{"n_layer": 9, "norm_eps": 1e-05, "bias": "none", "tie_embeddings": false, "init_std_qkv": 0.0439, "init_std_o": 0.0439, "init_std_up": 0.0439, "beta1": 0.95, "weight_decay": 0.038, "grad_clip": 0.5, "schedule": "wsd", "train_tokens": 84460000}
Each number is 128 + 24 x the weight over its row's rms, rounded and kept within 0 to 255. Layers, rows and columns count from 0. Numbers have three digits each. The size before them is the row's rms in percent of the matrix's.

# layer 4 MLP up, 768x128, rms 0.228, rows 210-264, columns 0-127
091:159129121145163125144127108111103114140134145172141142090141096097091120115122093140121157118065122099166151163102107114083148108120172130149102125179148138122124122099184156160079115122117121068171124111130156155127118108146113112132154127102153137086167124150154129146111126148140125123137140095126115118134121146150141110115091157115155132120124081144095172114146095142095116102124
103:113125124135093134096149141169128141111141109102079131122070115121105130136123088104161098109142135109110126156169139122123188157130170144159138164109138122111126165146130142074106137160155129128120138121134144143110077159183095090118139099128154149102125169161134143155111107143113138118140159125102119112085096150134099125172144110147120128078080091152141102106129122126129133129134
094:105140133107131106103147138131090133119160130137138117110146105128117126111133103166120112098117148084113065112143110143135122140104131111107130181127151123112094147126134131073153153076095160200100142121106121135123152118147147125136122084143187095136151122103124123129172126124174138093136141121124081132131115080151172153080134116123107123134125077144128120154149132094092136145130
096:110109120144128155131123079163095097119152113104129120170148111107182101120133164146102163129142126138110144110144146112122128100114105106168109130111113114073141128137124148149112105150124141099096136132138085093109130142135100091126142152129108128108129127092110147162113135140106153140067141106126079130141128076203096140147148146150122100150085175136126139145120152125096149143169
099:165157103165112081124146133150122141119140139093119080105183116136058165152087166164142142123094128097094140096139141135128134113132108107138151142105140096107132157112140145091105131121079146133122170166134116117137116113151133151165125125102115114149114097135124112118122115097115137140108133094108122094151130126187098127145125089134174132147154117164086116152122155124160144122164
101:089112143111132178133151153114120106176061115136107114168147094119089117088119140132137142132122157148168133146092144145149099105128175110131124120127162102123101160149121119121157154155132151110108103127101094112119134123112148188164170112140104089143135101133140160097128120114145101149092122090122099099091120141154148133130155119118108173099149156157158102146139103094125115134143
098:103175149126127120171141109163119153136111116093126108148137112121122107102145118126176101101130110145172109109148080123132161175116112139123120128120124106114102176113147143113107112150099154132121154128140130089127108130090157130092158115098152164158159094167142124136113118132110114112109137108084110126114155116159106145083093125123173113064095127142147112126162141108100152154184
076:119134158089129154122143117103087178120173120104127144130142128116111118095128149114122142119100135101150126087139137129117100107138123127115181160120124110122133107179156106140108161095143129148148112137148127128145187166163132065106118130128154139146098120127112146102089095146175152140143095060111161155168149118090140132157076118129114134144110107132139094142149146127152108102124
102:143122122113144091102075134106122176121151136109121098107088081136160146149101143132108129143142113120129136086097109132147134139097154119141100125090137106124121100188113166082175119121135100141152115154159089155150126157112151185131117158160156167152115121100156149138100148102091119074148126079169111131133140104134154130100137125097116130107133142158109148105139107125117130129136
092:135113118093125106120132119119106147122147182111147084088093110127160160132092162116138144108115146116137159183137078102146126115124104098149126115125126113139127129157103150103167126127116074100144106122145145133167113108158163138138142125124129139137176124109087075159078125118144138100133138151119125166133152147146137117097090146128156117136152129137062092178143121165129114149099
093:157134108125170103127139119094151116160076167150140094137121116156168167102135109120114168117112113117133092163144147136142086133168141086100165126130141099109127156131103108106128103124120126137095083104133147113131156129081124132110133173162120136148101160123120143110150114144152187136152125128119106138120075122141119087107184091122150176139134146094138131128131131096104103135159
108:168137108131092118075141140158128144173157109151146131152138094149135123134118131107110116157152083153178138138151091130113076145140044131160123135120153134106137127147092123131138065087106132141107149108102159113148160116109112161098136110121143127137129096107128106121160124131144161123170136155138121099128146177092151118151155125092156119115125135128151102105161109147141153127120
095:126113135104107112092148127118047138166113126130137137164159152166126168115110114145090099089129122114133114169133104142108140115090108110082128107080158101098137109128116148149162147101119155127087118152104146142150116120114162147114120091108113171136133149116144127128149118121122167098095138133135150159123107145143108165142154093108108113137107096129164122062123103144117108133179
105:152147160153179102106125155110096090112097163116140134138079151141112111083117097129107135115121124087171125105103097124122098142110139081125110093099137092135170143114088088094106122128127159174136155154149153106177099135115140103153128124108129123112095151170117149112099111134125152135112132085150128128145139123131151103135126144078115109128123158188129143159128149129139106136161
108:131147128132118154140114110120127125102104172133152140107128137157104109126151158085150134091131140143123163200154133157129137153105149106149118108113081071098144116104108093160142160073094126098129142139117129119115138118114135138086125153113134110081101096104138093149117127126141124140065106173146083129094090085109150147151112102117123125135113129109142133142098106116107107111167
088:131137136128105134122084117162132145106136133143114136119145152147150106096145127143126132099127113094102112130103097121161146163119123121145121135079138135150100164090114117087170104134115109159130130197155129167124115128144102136150152092186130132092118114116132086146104157159112089109124098151132118164091123126093112071173152113148140090153114140130139129141158150148154135083077
097:139094085130178173170115129123131157102140153135145151133132085150102145139126159172146102099076120159136153144104143118156116120164121098104124114096114115132123133133070167153128113080111155147095164149133150143121133147162119143074119132148161093122160129114112156156159145141111135121115115114109117155170162127103092131140163156121127136136094084155115159134122117097142102114122
110:144139135156133105128145128098083140131116148098096096126100099127162144121101119119163114105138124084086162142132128132183092149130106102153125127124131146111108094137083113174154118086133138158128093159096141166112103128161135176100080141141131096127147143124129080125132136106123130154101123106131091111088145112138114094080131137091096111127136166145140118134169073142135125150106
095:124110124135126129090076121092134177114124147117076101134138123121179126118119137134072144168146152153157138104137103140123105104100128142093091143181084093143132161163111169144172179135112121095132120120165126111125148182121120106121102096102130136107135089154142126125108099136127143119115140133130111149119114097134108141163108100082135099137087133152107138155117109160131098131145
092:135124151123131116131120111119120186137086134156127125135140143097141101141114128105121180109120153121156115104084085141106124114067142120127140132114102108142166138106126168145122111138139170138144158108135151122165168099077137210129078106105095110126132134107127161150100158142159118129134148123123132168153137126130122132096137075150134089118109160134141113166140133120127089172129
102:116155128129105134103153133122116139131138152095126089175121096122123131094082098124100161156151120161118127104131113091073122146157123139110140116088097099158141114159103133107111163103143142105156186121172128108122116131085117159176134102137090127135074123152156111114144098115140121148137134093086159164080135127110120153141090147127124153132130149101109162131106150127098092138138
094:129102138087128153119181147154101143119102144153093162141123108078058090144127170112142124092153157092118130131173144087113112161132085129145163108141148091124119128133167134180122140113178156134106159161139102116089130098119157139106115104165121109140133116128131130120128129135137095111132130150136089131140159153161123148172098113146125094112113136130136132159128115148157131164126
106:177176102101100144144170129088134099124136127137151126105104137141117092080128130147137097105112114111150125139166144121112163132175121148118150105111140137138103152129113163106128151141105139120125104107128116173156119128144109145156130106105156137138103137117125129141144110120109129122164140087107068131092098106083101141129063144101155147129131068168129104122146093111125089076125
109:161111104087109124141130120109110146111130079128140125155125104113108129140102097122145118107112071135126112107155101142153071137101102102159107165141116117184133139137133119141133102132132150114138120140152098138112137111104146152140144136095157088130121131121176152116135129081144148135089170132109109068136136155098105126165090143128165150149142146156160080111131115114056102113131
088:130134150105116147126124135134138138171127168154175110148127116113104132133104125093149150125127140148128107166118131128129143164109111150097133112109126122164082118135144142128117129085104136099065183096133133153151120118130127122119125100077123090107127142152126106143165079110148103159109119139174081133138118121138123167086141166059137127129146130108122142108128113117104103077066
098:149179144144084163162111164138114146155144108109115115184132122114130093144141152113164146147163131119137130150123137124166145135154144110124149106100152122134077131136070127070193128101121160128159105126121138100117143117130088133149104129129152118154128097120110170088141147134111117132177129103142080099167133130127154138114135153116155130130150126112151138097162092111087121123158
105:144122119147147106114145159116084112149138101146154106146120072090139150095144065090113095134140117136151149097123138122114105187157109145083139142133157112078091115159104145085141146127118113127134088128190133125093120135170137093112140153083121110109091153124169131120098124149114099147111128127098126161132137136086129151121156111095170122140137123134139108141143128094127121121151
102:124127116128090151167145116129145145171132147130147111121143162138072158109140141149126113112111142105106078133151149101120171089099077124104149116124054117155166156136134103130127128113070110092116123120138146128105113145120135127129130127149157115120110107079099137168157136157099132108148112081089174165140098122115127161103111121124165130126145143156135121100141169140159138105150
098:156138118104164177141129097179137128106087140145084115109102125112127131113138115123183101114127173078118164078127095114139165151109165107140178118117168123128108139143141169129122083116180114141142119087125181141140143102146116133117148142082146149104145110166089142120111143142125136148112158131129141123111167135133099131138145100169133138126099136152130108131125131122159100129089
096:129120172124117126122164119119123126137160125121117116111165135113128097164143145124185126120083158122109113096115141120206102182143134125120121124082110130124171116113123174129129142151158124145127108158135146051170094126096151127080123141115139146109133153144102092145153129085155126148121088120148143166108143137148112142107115127085155143103134116137092128114129119165135121127086
091:113127150127096149117119085133126128113116150129135162132152136121151183173128107095106084105098122116167126133070122156116117085129124106128155080089170138130127143093155158131140146124123161171125143109140115108116081125163118135098104129125101111169122148127154113134145118074136099082151153122119148146132142138131119128127153142134107103166137187155176168098108115121161104147128
095:163144124148140147131135110109090109127135145139088101137111131189144172167160106074119105068124076117089166136131119172141114145096138104142111155129139124163145142131144111083153117128123124173101113125151099086156122105154111094132155144122110127177135143129149143131145156164093119132099151151129104142104110155115129127166150157106125123145116095159145088139128096105120101128110
094:102127114091110088102131122155113116164141166149142115044108122145153138136113118174142166164126090093114148120160141112101145143147133111109141126163114129107137144059151123133142150108099109116074132128164091127133148110113116120136142153135126116090196100127105155134128160103110105134127111146146126131102141141081155131130114086121159154109115119150142153130111161172125113127104
108:136162136146141114106111132149131138133127119106082127133111104179140142150069102146117152138152114115139109127109132040132114100139165098089106146159121115105095140112126131109167134099157149120110116145115136140132097140134115146130110144140144079177144128132141121109122188144149126115088176140148122104112144117167097099157124081165097117151139128154153163134137131151122108092088
093:129119154122130101165155108125106158151102124056124090121133163147134119121128115160144147118130118121119146092129155107150121098145149162149157103108097119104161066166132111138062127101151128107125103080147102114166115154119143121105140135144122147147133153092104119163115089147142156170125151135146173101139151112138130145104107134161120069103117140125101121118134122142121114179093
102:130122130132092098159103150126133178161120151083131131115120082095129117158130166114126144147141127156130110158115109085131135071099128138133140089153133104119082129127149116114159134118129193137116149134169157084123120144126128150136129116086170127116098101169091110116115101075141138107091155149119130102128086092120161126117146150117161122115166109120150076128143124146157146120151
101:157105149153150101133153123109116158110080118092147115144121170129153150104102107123171133118132136148137098120162112106064167124088131147161140077138117109130134156106150156146104143146110127140117124093120089138108145115068147107108166115127154121137164105123133131095131136100081098132096121155076111111143146162133155162134125144152119120142119149145123184125176160111130157119142
105:114172142109120152174138148127119151154158100096116157118128111127167158130114157141082145154128147122117118139152109160130122124124098124134106148128122104145165091123146122117131167105147108127171128120121063117114128139137085174125102138116141179159149121108099128168112091137134112128138156115092133107141087083098148100153094087102092144131105140133106115054137120156162141127121
095:141106119126144143140090181105104125081135095123110119121149088137122126131104156126178148094099129099145119124116160154124093148129096114138102141084177111113144100121122113135135172092139112116142137114111139070173133116120168133138118079135089125132133089127109129098128115132152154097137146147092168164094103092163124136115113103119088151101175106158149128133130102141135097128095
107:167157143168092140134127095132133117125151100127122109145143104148111100117117130144142092141123117095124126137129114128129152123146140109119156114169131069129109120091175113129137108069104123156170123100059134142178139113104115135137165160185137104137096133123110176092085122140159118140138146112104179134170093110105115113117158108150118126141131112163122087132126135156108137133097
106:153156172123103110100092126128107114133130059137119108132131133160122132133164169146144144133139172136089105143123165132062116156108142119140095143103112135124131123124151123110147135153119127119119085114148157124121136124112171097121099129154146141178113117112117133118154127107147164101071094116101114147153112113088122172154105149157117096093102122113133147081153093124145072135111
103:153122157135120116118111162131075119129117147082088125150111138077137113168133132104116135151133142143126137095104122148107186131099129134192093155120128109116136123121168155122158109117097161124112103160113121117126128102171093150151136164155127146114172156099136121121102186103097137119150138109103162102086122093141125146151178141078127157154120159121122153100123127130134099114124
091:148139094147121146121184102105072134109131138153171132151100146143156143131109108136109162114089122113164142073149122190139109114159169133145125138100125120129103156109099123150142135089143123122122126083143143063117125136132141112155130129133163115128132108162123118129126159143118129115112122121125126103115122091150141111093085102168129133108156135131081198150110153161142114107090
101:105162143123115125129118146163107135117117164096152121101172131114170156177164118127138134161105172154131088128146098173133105147081123115163112110128107161094123145118074125164138091143108118123119120132106128145148137107131133154138165172110131087100119124142140160159136115136094149106122087132146121076130135095120138139133189117073129114130107147087096144120131111116154111110155
107:128148134122161094137141126126088144131139113113108092154131187123086110095131140134102123111118169155151136141141095128090125140132092154112129137097136128130128120145122111173055147140089133143089148170145115115106121121125132158134146152134145169112129148149085083105167142150160123157103170160135124103109121210129127158144107127102108089168141128137098154139122137113131147148131
102:092137160115098181139132122124155115156150135140145122111138175128153139132112100126138073136150151132121099188099091133080175154144119124143105143129103125109130143143108136106152145095114149128159103146140115157145101147137092130118081117165110117141133174150105127141105121112142152134137139131126116171114143136076158173152138113178098070182123139143116128127153110150131120085130
105:122134124130110134134156153059133109072150078133150124122094131136115124145122139157118123093113151122160120172142145106111148147093149105180127159099131114109087157154121140149113118096104133148138132140128209159149107088121126125153164091121118151170145144131077112137100139135112100169137138111156127127116091156139116104144116133117135093085099119167098149100110126126120139131144
104:128134121143095111143110131131136106115117126130120140101132103191160114163103138112172116113115117126129126133124119132120097128134137113146133147124136140125143121122122127179118126192102109149101136135121118090125152130138124142099124131076189172143083086130137115143165147162153071123098135169156115121130093139119183126159103118102155120068111087148175135141123168099096110143104
106:144127120120157166143100131094159137116127139128124125138128117106103136128146160142137135106103178174139129132083114144144151128144123117130137134130115114157130064145170118107096107150130174127142091125155095116126150144110118119138152146172133102089145128119134119138100172132154135097110127123110164136175122154156166094082077116142102132111100126182104153154129139097155155185080
100:125110127081102128147140098181156195140116130152117117111155114073140092131142113149129128151136156119149110183142107098085123106152145143140143156138136084146107155132103107142090170140136129145169156135179128138127100138104100136153118102130102117103093139118139167161132139156121157118140106137120130137094135101127141152135102073133116153149135179113134132120148162168134144149168
098:102120120116097132105152124132087161135089133139154098176143144143071133152156145127122121151117103102106110123138114144130123153106139124142122105104068129109152139139148099165116137131125114114132103110176098121142139121083156187101108165108098114106125148160134099153120108130144092149099174192111139130143089140138168159111138136107084169156157128161103151119137111120155136133143
092:124150120098169143130103119141149109095189140164113139150146144110189129148124101116156100117120059145106129182141167122116098112114127147095114133146069128136144155164139088131166131138134161149165130125125126138124145128107088116103135150162161091134114121140068154145101124123097135134115153126096121126125091151113120147117101107165122128167107092122155154130126105090127125127142
100:171123139142119124149142129091147159125127111135094117152127091124113152084124103176093110125153127087156153128126086096098139114152152154122159128142091103144110112132131134121077129169107168147122122153123105114068143145162113082109112138180118158132138137100134132132140129183119139131094114156113137077122154101119088151167129123131108122130098160120133113115117138139121084188125
094:134146152138152113104151069167072162147156122162139146116106095109127114095121134127153103143150148110139109141126108095140123116141137135164121154132125125126125106120139093126128075119155121157106099165165103170124116123117144169098113106139154105147148154151144153130089119158102135103103121119118097185117087149149118174124116118191147102128106125117112152071130133097139136129087
100:159153127103173130096169179099135110114115115123113157200166133088135118147140099143130141145135143149116147104119125143112126161133123132162147115151148132134134128107156128152148121106093163120154151092152203152128139164119079095112083081101142162105129116149145155150130106135102140120142077110121139119121130156102145098123123108127120178136129078129130144116151106112122138117160
# layer 4 MLP down (transposed), 768x128, rms 0.216, rows 210-263, columns 0-127
093:117153091110116133142115142143085115164121139158139134156121139164143110138122123129115128144138094150074097120145105161093096105087119130083157120097085098105142116128148129100125151088135099112094145132099125158143140127158108193118105112165116096137167120130121167136111139136104133127124142111115095137137104094157117126149122079123159070127140144132138184089113151085115100160128
098:143098111142152108156131128172155066129127099131185152121147113196108118104114164092132141154119136119128130108112120136137118120117137123076105121111124202095124114115143140128164117117139161165117130134116114101107110142107144101099093111093124095167113119095102132124098124165123117126131129143153138121129140122128137105076099129183111138156158167117071129121097156159132115128119
100:100099151103142076109139134120136124118101134145117161139129133139142136154139127092101152081122119116119136137108113150133083127166088131103109147085162142133148111060125138110113153109159125121082109124151126095125124114140147150149175135132095123133078144112095156119116115087140142122150110144037135128143117152142092139123124138165125157142154181168127121106147106124134117147087
108:073128137135106118154120152098083122172160136091114112145147100119153109167153115145097109153104154110091159084112101151117101116109144094165146143147144141112103140134131119132120109152125101151113115142176106105105104175127145134128122145155165136123155117123155102154128111151112114130113092146147130082133107168162127104159163126104194104124150159110117166162102131162107121155123
097:152134153162134124115085133111152117084142125149128142156099110128114116120143140135118143092172140118111139136153136099126100102136134109120096099148145093110134099090116139142142099114143099108125110146145131123086128166120093126101097133079134112130096109145115115122110101176160180138125124169153124149108119145106111161100147140166083129078178135096117172095084074109105133141161
101:104144124163164116144140116194155154144088202156121185127130133167108123133124124108122162127131116154122141172126152113106115172129158101138090133111133139087131138111146128123117131136153147134101098116097097124119103109109101161154094119106098143124151127122123145123132150156110163140078182103155144127137125128084138138089124117091138110109101112094129107170153096139105104147141
111:133160134135140118137129074106113106139104148130129085127152116101136083161141118109128156116159126140141159151139142104157135135152106144143154145136106111138108166074107137113157091079109137127097122096122126139178140127063115143138122117136095156148124120103119123138069117126091106098109146117111136121122118086133100157198095141129159138148118171193143130141142135133130133130170
089:160086165166125127138142154139117138139181144159169160122111175134145093126135139134126124148153126148117146180161125140129123121157152099132127142160122112114109135163179074173098118106117135160120127091083129123125119102144132134098148147140153105132124146168121108115061162109125136086145153121111120115120153112144120103121081075120114114144090147147111159097119140109128134153094
098:116103104124119154130113114141145142096117119164101102156153133093107106125099137094132097146121126118135118134110075147120125140089152093129094122141143080170106144139121068165127129134133140112126134180098109108129134106112129044105153083150091123115145163121122107157172160138116116155138111137143146149104093095144145138102143088133126107088118106073124127123124123100144158135156
105:120118118134133074141109108153143159131144128117085178141107125134118117108139099077104149141121159117111129124120137110111128108112119125171148091203134115119102141124119143111103076119096116123119111146074120142110140128146104086173131131181141142119135150137128142148095132128156118093130153122200147113133133120149092120110121153087072152105135161136130149126123163164121097132165
097:127061096152136125155156137113126171154087149159133112117114097108140139102127167096165133132140151124143132179132128130158111116093131106163146124152137147118121124112151085122117135141071125136130110147126139175130137088102144141115186138139131150117129127178106132134136133122089078153117156133106124171126145113118099140170148122116150138085109114096108169116108087145148091090151
103:143144152119129126185070126112105079134117108127167133143130136105141155112149189172130142124128132118126162164122098148113159168110085128114135167138135108149150130115157150140110139111138153078093144108093127140155149134127173110110101110073143127126121149139160145122151173168096151104066129084165141131149143106123125086128130119133130146120126139118115108141150132119159095110133
118:170113118124133103162124183100120134115089125129131144114139096131127181105109162121141154124077084060133145104117120162094139130135095112108122131111146134101138127142134130156182148089110165169135143144099121103133094118083139130096144112143109113125143080146126140113100111139104137157164083137115145110117115141082120146122145111134133141159102182154123136076126125141093141128147
101:130112123135131157136134081135128196102122135110137116135063131120141138072121134140113099176130130134159132149111109125096141112076116135172104100120124118158116152117117106129115174142123111127171168129109094126119112095121173128156084168137107116134115162116186132144127145110164110116128144092156181131117118123126129096152156172134155133147147131108160150146118139150089126100110
118:129163108150129115107123158105138153127128115125150108116095126119075093133137150091117104107152126128130121146129151157113097167122129116121123141132097166172138112116109099109114191091112083113121142120137130092129141068123140129100071162112145140100105090132126119133172150080129135143109103195168103136146125136126132147117136116115150110133138105091088089132150095146163143133165
091:101145152122088165159134165135147083110134142123082107104112133161115140124128122120144159134132140136131143082147108157098109117165134146128096160161166115088119116104123110130160111100104149105118113118121130157097118124131138111081155121087090120117120106141075153126110106106089146161135137093171133119115138083119164152115162165114125167109134121132133168142172145163087133139086
099:104106147121127104115121157110134113090150113158132143101124114128111071094153094114170124146149111094120098136123071097130120104157155165147118121152183131147097147145162107145128110161143144119166123154171098144129124107104130150116145106110130153123126111118133100118152119116138157146101143131100075144114130135199171145116130154141079116123109133088115100150119141098144172131169
108:161156128165138147099110104083116092076150117141137137167112138128143125123156175128101145121122148132127125142149108124149166118145146107106155070130125106150127146135106127164134145166138142110134107129144124130093127135125104137124114110118102156139142110145106099122108119167071103132155095132124136114151120103140133132140106135125072121169115084107160177079166147171153159181171
101:159087177126117147169118142092166137101088110147116148132131112126096145149157212108161163108089101150103113113158128130126128171148139112162170110120122129131168110077171104127156115117112139103124124164122145114132105125113104142127117150120147131111101108133154156158133132114134125113130154121156141135132123149124138152113170145079136154153168112132148160134111069125099155133101
101:147133134115136145144121097122117100149125132101108109142125116196138136124150153132145117168135143098102120123169144132123142183155117111134150122137118139111096093140168130134136099145125130124139138142144167163093106136154097081128161183113150132145096119155159098097109126118155135128104119145118110083151082116156126132050125167122112127149120123139175121088112089171150110124088
091:092145115180144150097111156135118156109141143129084109100114118137163158140164181124079115063109107108175119123088122088134114119164143119118100129131100122139131097131130087116120132113130124125120117142101119129159128123112175154148097128118098140111139141159111111096076147100128132137147107122079153111159145164133179130131094133127103109133140094138138107101186122135146093146136
089:137124119138163099137109139131159090097131136127184101106107130083170133140107121145164143176158106161097117126142116145163099113104139107110108114154102143153128143129075113123100155143134138123170092108113122126130100138116086079128115191165148116095132133137122145142146116102145154128138115141146172112110147172155167105074142120136139139135088085105128130127139155099130098130155
101:146091131133150101114144111145147140058153149087093125086151132112104164145088116092094071145115126111125136128175127112123132115116117132145087112136135110117186158123108141165137107159110134176118151147103126157124104081143130118095107151135152126116123148125101093121130139149152149115125131133135131151110140136159131159169145132100106125078123142075100108128142140157092111179149
106:115140131098145158125098125119182141106094122139141142144133156164196139133140165133132136138151096145110119138102092149141142099148123151142109139045135113126108136091171107072165100158146129101131132135133152100136089111134157134193138138154120144106100120129113155155117118152153107171119136114085133140130111144117118152073115128141143171112130126121145098149120119128151129089104
105:127131124103134080113110172136154124123129146096101114135120102136121138124120106146115116119168073156113127138110166125140115121045140150149153152105118133159158114118111146136125098115143169111154141106095133103150150136107121132128137164130082087098088168169097150105146127133102155113127159090149123076130146106108076133125131137084148126140118164098120130111116101100140082152144
094:116125111124181107184111119137127138110093125122138106115101100174112109103116182125114115178161077109082140148117139103104134115101101110149102155144128083134116102134167142160161094137153129067140124132117148126149144131171125131107159150132108136087114111124150078111105098117148154144123101122156158125119117113120126153098102104112101120113157107151106105068115109127131133124107
093:123131102120179134099117116125126118084151108111099121168152103148088098122143117167170126169155128122100167114170099141122174146110164117104133123161161142120123132164153145159171129105134140094154141107096101114090131116147101097125132139119146167126165144097116098143143152112130165105137107174170144125123131084154138120098148175106119099121121101122122157121123152158097107146104
100:136140143131100122087138140141148108126127101127130157145129103166140117082136155104090089101109101119188116120163152144113137134118125129131149123116142134177154096086113114091105100136147140138093108138119135123157116117140093143130096101114107135146112157092115127124134127069129115177167128123126142108116143091153206139143155138132175108092163120093103126119095119086117168153121
097:130154127096130143079113111159146116116140136123153121115114131148128120092081167151117097152139123139108129091098086168183172142104116137102149175087146170121131108143150133127130125100149126134135132133113145117131122110115161178146130161120145115137115156091123112150140130155093071179118110074125131124158134110109148096122140179138125128150141187129141142127145150098117117137182
097:082141140083117175143138126167074157133128096143138101087123170124112145125115092115141097124140149190098110168101112140115170117108127100094127127151145081126089119111129135124165108115129114139115122116135115151116124150125151117180132104134106075147159139126109127144125122119100135159139152120124111135153175136115146088173114151124147165131130149155133135113102168158125161170167
105:126121086131121152116144133132134137156169123134157130190119114157131104119115142153174092140123091147174147165086110128158084107130157153156119153110088146138092167097126157105106148171105103178166136107141129125107130157131140116154128150087131130110176113094130102125120110116121105110099147139111100102118119104092097150140145126153131119151148089138109109127132116153094178155111
090:124150143130116120136111136135120131094098116074123132088094106160092123099122118180131128147149158109122107109127165094111110177122132157080134126132084126147103088128118151160097072119116144147176184134146147106110129105138135136119082171120130136101127136110118131138116095129118077136121128136111160110141154078148127110158132160093082158115103125100129143148109148146118173125139
095:130103098140113143090120161146163136130118098122110139116154145162118096126104143122124112115073129127119111126153121107077127168129108107105168154122133113143155111138162143146156108120174143140118183108160118077115103134125113066169128090090114128135098164110129109137108145122178114144115115117095107130152115146150136141133172112095151114154099098103162143111116116184118123170145
109:173112075104130085145102126163129137152139168137111122153086091110154117159176108148126122109136168100126119132126136168116134111114114125180139074151117119104102129118136135082117113126143130171124119112134116116164061141155140139140162099154124111112100107135116124115157150165153127113147138111120137149118145120150189084114137175137134103087118149120121143144108120123099141138178
094:125130120141122152086101118123108148135131145130164126167134084179139163120136128082098129192143104143132129160125128111128171127063135111129174132105136164155151152080084142144128183112077149131120108148111130099137112110132133111117106130130132119132141126147136088122096138116108140096099111100119118120138129132119160115091136165112121145147103062114132124148147111110164118181152
105:089082096143109128158108086142115150125110168136112110152098102092144130132156132150117160137172093163159126141122090103142127126138130087156158136113120127136152110122101139124153140140113119102120118101148123113079091131124132118073110094144115124143190104122129091091111085071138136140127128135156160127169124137133080091135156135112124108110158119166140124144164142102135156106168
104:139131141123110107145162118124145143109110092125108142131099146129120152148114127108145139100130156143130106129159148087079120099142115105142129111149133156120123105129130139115131132109173141152097140122168097106179141146131124136106099126135136126144115148128124129110186166092127103118080131169142181126155155166154129123144109094055098117134160165123164155141142085064120169160119
100:151145130187086126174123113120112137104121118145173143113133125152145117138145164159142123125137116164102097116087106167135095111147084176116107168120114132134152120126139168100103125130135132128125132093158145147080151122151115135101103092100105125138111100119114120066131092142124127163122088107099078128114177114112126156120135155136143119100108122161108095072131112126171139134133
091:108218112120138133127130119149143137121126163107126155126119094100128111113080119129155076127111120168161118119117136133098132113146119120140123142128150149152105130153119111164155136111159093132092107157159171177131156114117091135112159143100149152101147126138182152124138131145139165126119149135158103092143124118162132123113092141127109106217142146145108142154121123119172134139138
097:125086124096128095156134139135098073098113138110159138168131133112120128096115118142112128135171136131139160119134121139134096131117096140111128125141139111076128168092092131117145138115141113114109113161125133125168127115121159140102112102141111197168119109118115110090165150084107117150114169128143089161091155074160123151087157163137171132100127112147132136141131149066131130100134
103:130154109103131164146095075101138157163143112125166150138152093177107097127120178148138087116126128126102135126156166126142128171127137140142122142120096138108128127115125195104181153150133137143174120150185149109129118138157171133156123129100137106149143099146093130112133125148162142129119081114095120134115113149104102119115105140153135105137159116160136119069148153136159108152130
088:139120126168120141146138104109162116120082109124177102136166172120142117117120139165142096109144140094113149165128149146118123143172111107101163106111131142177123115128106125173208118106162151111149138094138129136128130161133174141084156135160115135146083121134123130138151129140151111153100140158129151164139157161103142107157086138095150145137136095094098113134160154141158119119134
093:106131100181161138119138110158137132131127106113096163109159154139119122139159123131128111146152143140107132175161153099140120144157150103135136118134104116105144135120143135180091129152076146153120099159129141117093102163098157120106148129164180140125117109135104137090115130133135163127119185139118146123145105112115126129107167116110115149159152119166173125184090127136163173105075
108:113117134115103132147156151166143093136107120150152114139174142172144141147134125163121131108191106157161165132136099079101133081078101112135129147112104131130132111099131106113122145110149135099119111100134126126152104185111140102118092176077151098122100176139116143159128150122157136157122095118135146170129151164125155123138087154104134152127136134148149088121127127152113100091143
105:183089151126138068131102143128116106142080147111166146141122136139130134148102133137121152158123117141083144111098116147105096095093124149120166119121166129166152127129107105163116107110111180125152177143112157105134121158104098109123117143186108148105158130113161128166096089155133142091135093131117126143112148103119133126097118130183154126135081104108123116098111102119121117158134
109:095099162134149083117144147139125173118148120113171106135121096094106113089095125141160137089097128145152099164144153143125146162149143103122136150159141078122167086138124089110112176146141149126154108112098113109156101126089130181126106082147092094132150099091104164130127123160121109113124101162118148117094117148124140161111132110119136103114100121103138144114117148080121148122130
100:121111102120117137126190152107138109090147132127143132121178110130173146116151145123138141112137081106143116158102124152136052120147120082129107114093129155086113139135122130167139114139129114140112137115106150140121090128123130101070127093195139107162127089119097116109088146087132105134140105135099131120121136115132106108082137141104145122153147144078113112129110160137122130149185
097:096090151120168118126096107142105176111133152165127126111145117129071101091153111077106154132157104098110109111151154136134140135107134121137090124137128125098078165125160121121157127114119073133143139191157145128135117130150149143162148129142141117135166122111132138134119095093123139161152137156073094144114141181107133149118126130106136143144129154124125112094123146173155096084154
101:117143105134099117082121158136159132127163126122158132117136111163123135141116118138157100136162177151157123122141152093111121128111143117103116158167115087108136142167124126128127099108118085112090137126155123116072138107153111104154106089091161088094131145103121176102182144139175103107135149153158151089111099116122140097160151112112099133151142158107145095151113115145134085114100
091:103140116174166121104091118151085056090125180117147140138129118205117148122132143125130100083099109151138157125103120132153114124108122113121090138131140156107157125135119099126130121098124110122138136096127126132156142139142138098111059173113133143115151128161151115121113117113107105142130160127105152165144120148152143096093123131138078155140148088105100139117109154154106106165112
090:150106151130121119117080152154129074103156181140114102097085103164154131143132135145128194127115130109145131126141145165095086120112145102148136112111111095142105125095139135108150135132119100115139127156134143154073146092138146132168088131121123109139116123100142176142139129116137141138101114087115130109117132085121168134130125148139192136089116094111168118165088106108124112097146
104:152159148130159097091131087145126119083176134116093137127089096095124119082109140151121127126131130125114120152127128112146111118130111074149148181074121104133125151164158126134108110179149123126113167112125133164128127096110134113132156178076128159112106133117151110112099107160147117139122116124118137105109145150171163093158164110120156144145119086112092167152094150131143111131145
093:146117123101142098126127154138135121115156176122120175117128165102105122119108125129117177143099093104098132131142128131166132146106104144101107110144129103167155150107055112176095113092088128143147142123141128172123111118127164136102121108097126118137121108132141128107082131162148116133096143108141084100122140100123084150101152101163156118155176129161126110170112134140140188131138
098:104105134100099137178145148146127112125129084147090172116132108154116131159126134150123135153065155144141114162152125127115117106122153112075145148148145117171101161127118133113098140154094125114119163095156149156126152126122077133183156139126136175115139151112166133105122138120106144162153116136153164110128168136123126093165145117174082141115147138104102093158160113105114139144143